From a checkpoint of a small transformer trained on Wikipedia.
Size: width 256, 4 heads of 32, 11.3M parameters.
Architecture: LayerNorm before each block, learned and rotary positions, no biases in attention or MLP, tied embeddings.
Training: a variant of SOAP for these matrices, 548M tokens, 2092 steps.
Each number is 50 + 10 x the weight over the matrix's rms, rounded and kept within 0 to 99. Layers, rows and columns count from 0.

# down: layer 6 MLP down (transposed), 1024x256, rms 0.0495, rows 281-305, columns 192-255
# up: layer 6 MLP up, 1024x256, rms 0.0494, rows 282-305, columns 192-255
down281:55 42 52 57 33 40 51 46 47 46 46 45 55 47 57 47 44 50 61 60 45 47 38 46 57 57 49 59 47 57 45 50 36 66 54 47 60 60 43 55 42 50 46 59 40 39 40 55 58 39 51 42 54 50 47 54 40 62 59 54 54 46 65 53
up282:43 30 50 62 41 43 50 46 49 38 49 52 50 54 63 52 54 44 62 53 49 55 57 54 47 64 60 37 39 53 48 52 70 60 51 39 52 65 53 47 61 51 51 47 55 57 50 52 42 42 40 42 33 43 45 69 35 55 58 43 36 45 39 59
down282:53 42 64 36 63 44 68 44 47 49 53 52 53 58 55 49 41 24 49 62 31 48 84 41 60 48 39 43 50 37 38 57 66 68 67 36 39 51 56 46 63 40 60 56 64 54 47 62 56 56 37 55 33 42 40 55 45 44 57 41 61 68 32 10
up283:58 53 44 36 62 35 43 52 83 31 45 34 37 51 72 63 49 53 50 36 46 44 41 48 56 36 52 69 55 39 76 39 22 35 63 58 56 41 45 40 33 55 78 45 57 52 40 56 60 45 39 46 58 40 46 38 36 67 53 36 57 47 32 49
down283:58 77 49 56 51 66 48 34 42 52 48 28 55 36 32 40 75 63 42 40 64 59 54 75 41 57 58 49 34 70 47 30 63 45 30 39 51 68 60 37 60 61 45 54 54 39 60 54 51 32 38 59 52 54 47 65 43 48 61 45 48 55 64 47
up284:52 48 72 42 34 40 75 37 39 49 72 43 50 74 57 45 39 51 61 49 65 58 52 69 48 46 41 43 35 43 60 65 55 50 31 49 52 59 35 35 48 33 63 37 53 49 49 58 47 59 52 41 49 53 45 43 37 49 41 65 52 42 40 53
down284:43 46 49 59 77 56 40 68 59 36 58 58 47 36 46 54 56 56 52 56 60 61 68 42 47 51 52 50 71 34 29 48 38 37 68 55 60 55 33 43 67 58 47 41 39 62 52 42 50 54 59 70 51 60 53 74 55 51 46 66 62 48 68 39
up285:56 52 47 50 50 55 35 50 73 53 71 47 51 56 44 68 57 47 47 42 45 45 54 32 40 49 51 49 54 47 61 57 54 54 36 51 63 56 49 54 61 49 50 50 38 47 38 54 33 39 61 68 57 49 43 49 58 36 52 51 49 36 67 45
down285:40 39 50 50 43 51 50 51 39 53 36 44 41 44 52 47 34 53 56 65 56 51 49 66 44 36 43 44 41 46 39 42 49 52 59 52 46 46 47 46 49 50 44 53 51 44 60 48 61 51 57 29 39 41 49 52 39 59 38 52 52 59 46 53
up286:47 50 48 58 43 40 46 33 53 56 42 64 56 44 44 49 40 41 42 48 43 54 53 40 33 36 60 45 36 66 45 53 26 40 47 47 46 51 64 71 34 27 54 47 36 50 61 50 64 49 26 61 58 46 33 54 63 31 52 24 42 44 43 33
down286:44 46 54 56 42 49 47 46 43 68 36 31 75 50 56 55 58 45 55 46 65 36 61 47 58 41 50 56 69 53 55 51 51 48 51 57 42 44 70 54 62 33 60 58 31 34 53 39 46 54 52 54 58 49 30 45 43 42 48 53 51 42 37 55
up287:56 59 52 54 41 35 33 39 61 54 41 50 32 45 60 53 61 27 42 49 34 40 52 45 44 50 50 54 36 67 27 68 51 63 47 59 44 54 31 64 55 59 38 41 29 46 57 55 55 57 62 26 46 54 38 37 57 43 28 29 60 54 61 63
down287:62 57 41 50 74 57 31 61 48 42 48 58 42 58 56 56 37 42 40 57 54 64 34 67 61 43 51 49 39 56 49 45 45 48 69 47 48 36 59 33 36 53 56 56 54 69 40 40 55 38 43 52 54 38 69 53 25 48 57 45 54 49 52 49
up288:57 47 51 60 49 52 50 34 39 38 36 53 58 59 43 29 62 27 42 58 49 64 53 41 41 67 63 39 62 48 48 57 65 48 50 57 57 64 46 48 47 56 44 51 24 51 49 55 53 54 52 45 60 42 61 60 53 38 47 39 48 61 51 46
down288:42 37 65 52 60 48 59 59 56 66 61 71 32 40 46 53 43 57 45 49 45 50 37 61 68 50 53 65 45 64 53 48 51 42 51 56 48 52 48 53 55 51 37 45 50 51 43 44 46 54 33 64 47 56 46 44 49 47 54 54 51 42 50 55
up289:62 49 43 47 71 44 48 42 40 65 44 63 55 51 49 55 49 46 42 62 60 53 48 23 58 51 47 40 36 46 63 50 46 41 46 67 62 57 46 41 47 51 54 44 40 60 49 29 42 34 61 53 56 46 68 34 55 62 56 46 58 47 46 52
down289:46 54 61 56 47 48 27 48 71 45 44 47 38 59 63 43 51 70 41 59 48 45 50 72 45 48 44 50 47 48 59 58 42 56 51 42 46 32 33 59 64 31 38 59 44 60 30 55 32 63 44 49 28 45 45 49 53 46 55 46 55 40 59 28
up290:41 45 59 38 53 52 50 49 35 54 49 59 38 66 42 63 48 50 68 64 41 58 64 56 49 52 34 63 53 54 54 53 68 58 54 49 44 47 45 43 53 61 53 38 58 50 42 27 51 37 42 57 59 52 54 62 39 47 51 55 37 61 50 50
down290:69 61 48 66 43 52 78 42 51 45 58 34 53 42 62 38 61 29 55 47 65 51 40 54 62 50 55 50 63 61 60 64 53 55 31 61 32 51 58 62 41 47 55 55 57 72 50 65 35 31 47 35 62 48 56 72 59 50 71 69 60 67 76 47
up291:58 45 54 48 56 58 40 22 54 55 32 26 44 32 58 63 56 61 39 38 60 53 75 55 44 63 41 46 30 37 40 40 37 37 36 44 41 60 60 55 64 61 39 67 30 39 48 57 43 53 46 46 43 42 39 46 42 65 41 41 57 45 56 57
down291:35 46 49 57 37 40 50 51 45 39 69 74 68 36 30 35 38 44 45 51 46 57 39 44 51 39 57 53 65 46 59 54 56 53 57 64 74 45 55 39 49 40 49 28 46 53 52 57 56 56 65 50 44 52 60 41 49 46 54 47 55 34 46 38
up292:60 46 35 42 67 58 46 61 48 57 62 19 59 54 49 69 55 56 57 52 47 63 40 55 41 64 69 66 40 53 56 47 50 53 57 52 58 37 58 46 43 59 58 65 43 32 30 42 57 32 42 49 40 67 31 22 54 51 52 48 59 70 51 48
down292:48 48 41 56 53 41 60 37 42 43 51 66 42 63 47 48 41 48 61 66 63 54 51 52 60 54 54 47 36 55 31 44 69 45 52 47 49 59 50 53 59 44 68 46 64 53 67 39 54 63 32 37 72 55 56 54 65 71 47 55 62 40 66 56
up293:51 43 24 32 45 51 44 44 58 54 63 52 37 54 69 63 43 56 62 60 48 50 43 40 53 62 43 35 66 52 65 41 54 59 38 45 63 59 19 47 46 54 43 47 42 43 17 47 57 34 30 48 52 38 60 55 61 56 41 30 53 61 42 67
down293:59 27 20 47 51 35 42 38 72 67 33 61 25 66 33 44 46 60 58 47 43 45 45 35 55 48 46 41 40 49 73 52 48 63 52 70 54 72 32 40 34 34 54 68 55 37 31 49 28 57 47 54 57 65 66 56 62 71 60 44 39 52 53 56
up294:43 59 57 60 44 65 49 48 57 34 50 70 39 52 50 55 70 57 50 37 47 56 48 59 54 41 40 60 44 48 47 46 41 60 46 52 37 61 60 57 57 34 47 36 61 42 59 58 48 24 31 30 40 50 64 65 53 42 59 47 56 43 56 34
down294:60 51 44 37 58 54 67 43 49 58 38 44 47 55 54 45 48 39 58 69 43 41 67 42 54 59 54 37 60 45 52 47 55 51 54 54 57 47 36 44 46 49 44 46 49 54 56 47 50 68 49 52 62 39 50 40 59 46 49 50 45 54 51 75
up295:58 50 28 66 44 38 64 51 20 61 47 45 30 47 41 46 50 54 49 37 49 57 58 54 62 51 48 56 54 38 38 43 51 50 71 46 64 37 47 59 37 53 49 60 28 41 57 46 51 31 44 43 35 41 42 53 62 36 44 40 59 36 51 35
down295:52 63 66 62 41 42 15 64 32 59 38 59 69 54 36 40 22 57 58 67 43 38 49 62 57 54 53 51 46 54 55 51 65 49 47 36 52 36 56 58 55 57 56 49 43 35 45 55 72 35 60 64 69 41 57 57 61 61 58 65 42 52 46 49
up296:28 45 59 42 49 45 41 43 51 48 24 52 41 45 44 44 55 46 56 36 44 57 57 68 52 58 67 62 58 45 57 44 45 29 52 39 49 66 57 56 43 66 60 58 41 55 65 42 33 46 51 60 51 56 32 59 55 49 44 46 57 46 51 60
down296:55 53 67 44 53 49 57 49 48 39 40 61 49 51 34 76 62 54 30 41 47 42 49 46 48 51 27 49 64 73 42 66 61 56 57 55 43 41 37 38 38 55 54 31 35 51 40 32 62 50 59 53 56 35 49 49 53 47 66 48 60 72 35 60
up297:43 24 55 48 50 28 40 59 44 53 48 48 64 48 47 57 56 47 53 60 45 59 28 71 62 69 40 50 41 66 51 52 48 53 41 46 52 46 37 53 38 39 34 56 29 61 49 41 71 38 52 52 42 61 39 41 53 40 40 59 50 32 39 47
down297:69 80 45 31 51 54 52 60 58 62 46 37 43 48 51 53 40 48 43 73 48 58 30 47 34 42 39 67 50 37 71 46 33 36 29 34 57 36 40 59 55 49 41 68 52 61 38 32 63 42 64 44 48 28 63 32 68 29 54 42 62 74 41 45
up298:43 65 34 21 43 67 75 61 53 39 52 41 55 58 44 52 44 64 59 38 56 42 45 45 56 50 66 60 59 40 44 64 45 48 31 46 30 48 44 54 58 53 47 33 56 45 52 55 47 49 55 62 21 32 49 39 54 69 52 57 41 66 46 58
down298:33 52 62 65 59 36 35 44 41 50 42 32 51 47 41 49 40 34 49 67 40 47 55 42 59 47 46 45 53 68 61 40 52 53 57 59 64 50 40 56 48 43 55 76 45 62 53 69 46 54 46 43 47 53 63 44 60 26 60 48 68 36 36 30
up299:49 56 34 59 60 65 41 46 72 48 58 37 42 46 59 61 37 43 66 40 49 40 68 56 41 51 56 48 55 37 55 48 69 54 51 40 63 59 58 39 54 67 64 38 64 43 43 48 60 48 32 60 39 53 42 60 40 58 43 66 52 34 63 52
down299:53 51 59 48 56 49 39 53 43 45 42 42 41 49 38 42 56 65 59 43 57 55 62 23 41 23 45 35 57 38 45 44 42 39 48 66 55 53 61 76 34 60 36 52 63 46 64 46 44 41 46 45 41 56 68 39 70 61 57 49 47 47 47 55
up300:49 76 45 47 46 71 40 49 50 38 49 54 68 51 39 72 73 76 43 59 33 44 54 43 47 34 51 52 30 19 70 30 36 48 56 49 55 36 42 35 54 62 49 61 61 29 53 33 44 54 46 52 56 51 42 59 50 47 35 49 72 38 50 67
down300:59 56 51 51 49 63 71 57 55 70 57 42 63 46 35 49 50 56 56 66 45 54 76 37 29 35 50 41 39 29 41 44 50 49 45 53 25 45 39 59 71 47 58 38 66 26 64 47 42 51 43 34 39 40 47 42 54 46 48 50 44 35 39 21
up301:63 57 50 61 41 56 37 48 36 56 53 45 73 56 44 37 53 37 65 60 50 55 40 46 40 48 58 34 44 44 62 44 49 54 52 43 56 50 45 45 73 46 56 46 54 35 48 61 58 53 49 53 46 56 42 47 44 44 41 51 47 56 58 38
down301:49 42 67 51 31 47 66 48 57 54 47 46 52 50 73 63 59 51 35 70 51 52 54 62 62 63 45 53 61 65 60 45 54 45 53 49 42 36 64 53 34 42 52 34 51 67 65 57 43 51 42 38 47 35 53 50 57 54 50 37 55 50 33 32
up302:52 39 52 47 54 47 47 44 65 52 59 37 73 59 45 50 46 64 61 48 61 51 35 45 47 54 60 62 65 60 44 54 42 42 41 56 53 35 68 53 53 53 56 45 50 53 47 57 47 47 57 47 63 50 55 34 53 33 36 49 49 44 52 32
down302:55 43 45 71 45 49 60 55 44 58 51 53 34 43 53 48 67 48 45 55 59 39 63 43 49 46 47 53 24 46 45 46 53 58 46 57 40 42 35 44 40 41 56 55 45 62 59 45 37 69 43 71 59 40 49 68 42 52 59 53 46 52 46 52
up303:45 49 53 38 33 61 38 47 70 52 59 46 39 55 44 44 55 43 48 47 42 41 47 63 49 46 46 42 47 37 63 55 49 68 50 44 56 42 47 58 55 41 46 50 54 45 43 40 64 49 58 58 41 57 36 47 56 40 55 49 34 47 67 36
down303:54 48 43 55 48 63 69 52 56 43 56 56 42 48 47 54 37 39 39 42 61 56 44 43 65 43 54 64 56 46 57 42 53 47 27 54 50 45 37 44 45 46 46 56 31 52 64 51 48 35 26 43 60 43 63 34 42 59 54 55 53 61 40 58
up304:27 73 35 45 55 49 43 63 38 33 49 63 40 44 65 59 54 61 38 38 38 50 66 45 39 52 49 36 47 55 61 46 45 36 67 35 49 41 73 58 68 41 38 35 49 51 48 71 47 46 45 69 57 33 35 63 53 56 46 42 39 53 47 55
down304:71 60 57 49 53 33 44 56 51 52 48 36 47 46 29 48 62 55 55 31 54 50 58 53 40 64 46 42 50 38 56 48 56 35 32 58 61 70 66 55 46 62 43 42 61 37 49 36 59 50 76 61 40 54 50 40 68 52 61 54 39 50 59 20
up305:50 43 43 52 47 39 55 44 59 39 53 21 40 43 36 48 62 52 39 74 50 58 63 42 47 47 47 65 47 36 41 52 33 46 50 55 38 46 44 41 48 51 41 47 57 40 35 52 42 29 67 46 58 40 57 51 61 59 59 41 51 41 57 56
down305:37 51 69 58 60 44 41 47 54 55 50 44 48 61 61 51 46 41 42 25 41 50 45 39 46 36 54 42 45 51 77 53 51 60 43 49 44 46 51 55 36 43 56 57 38 54 77 50 61 27 29 30 48 59 59 62 35 32 49 59 54 64 34 47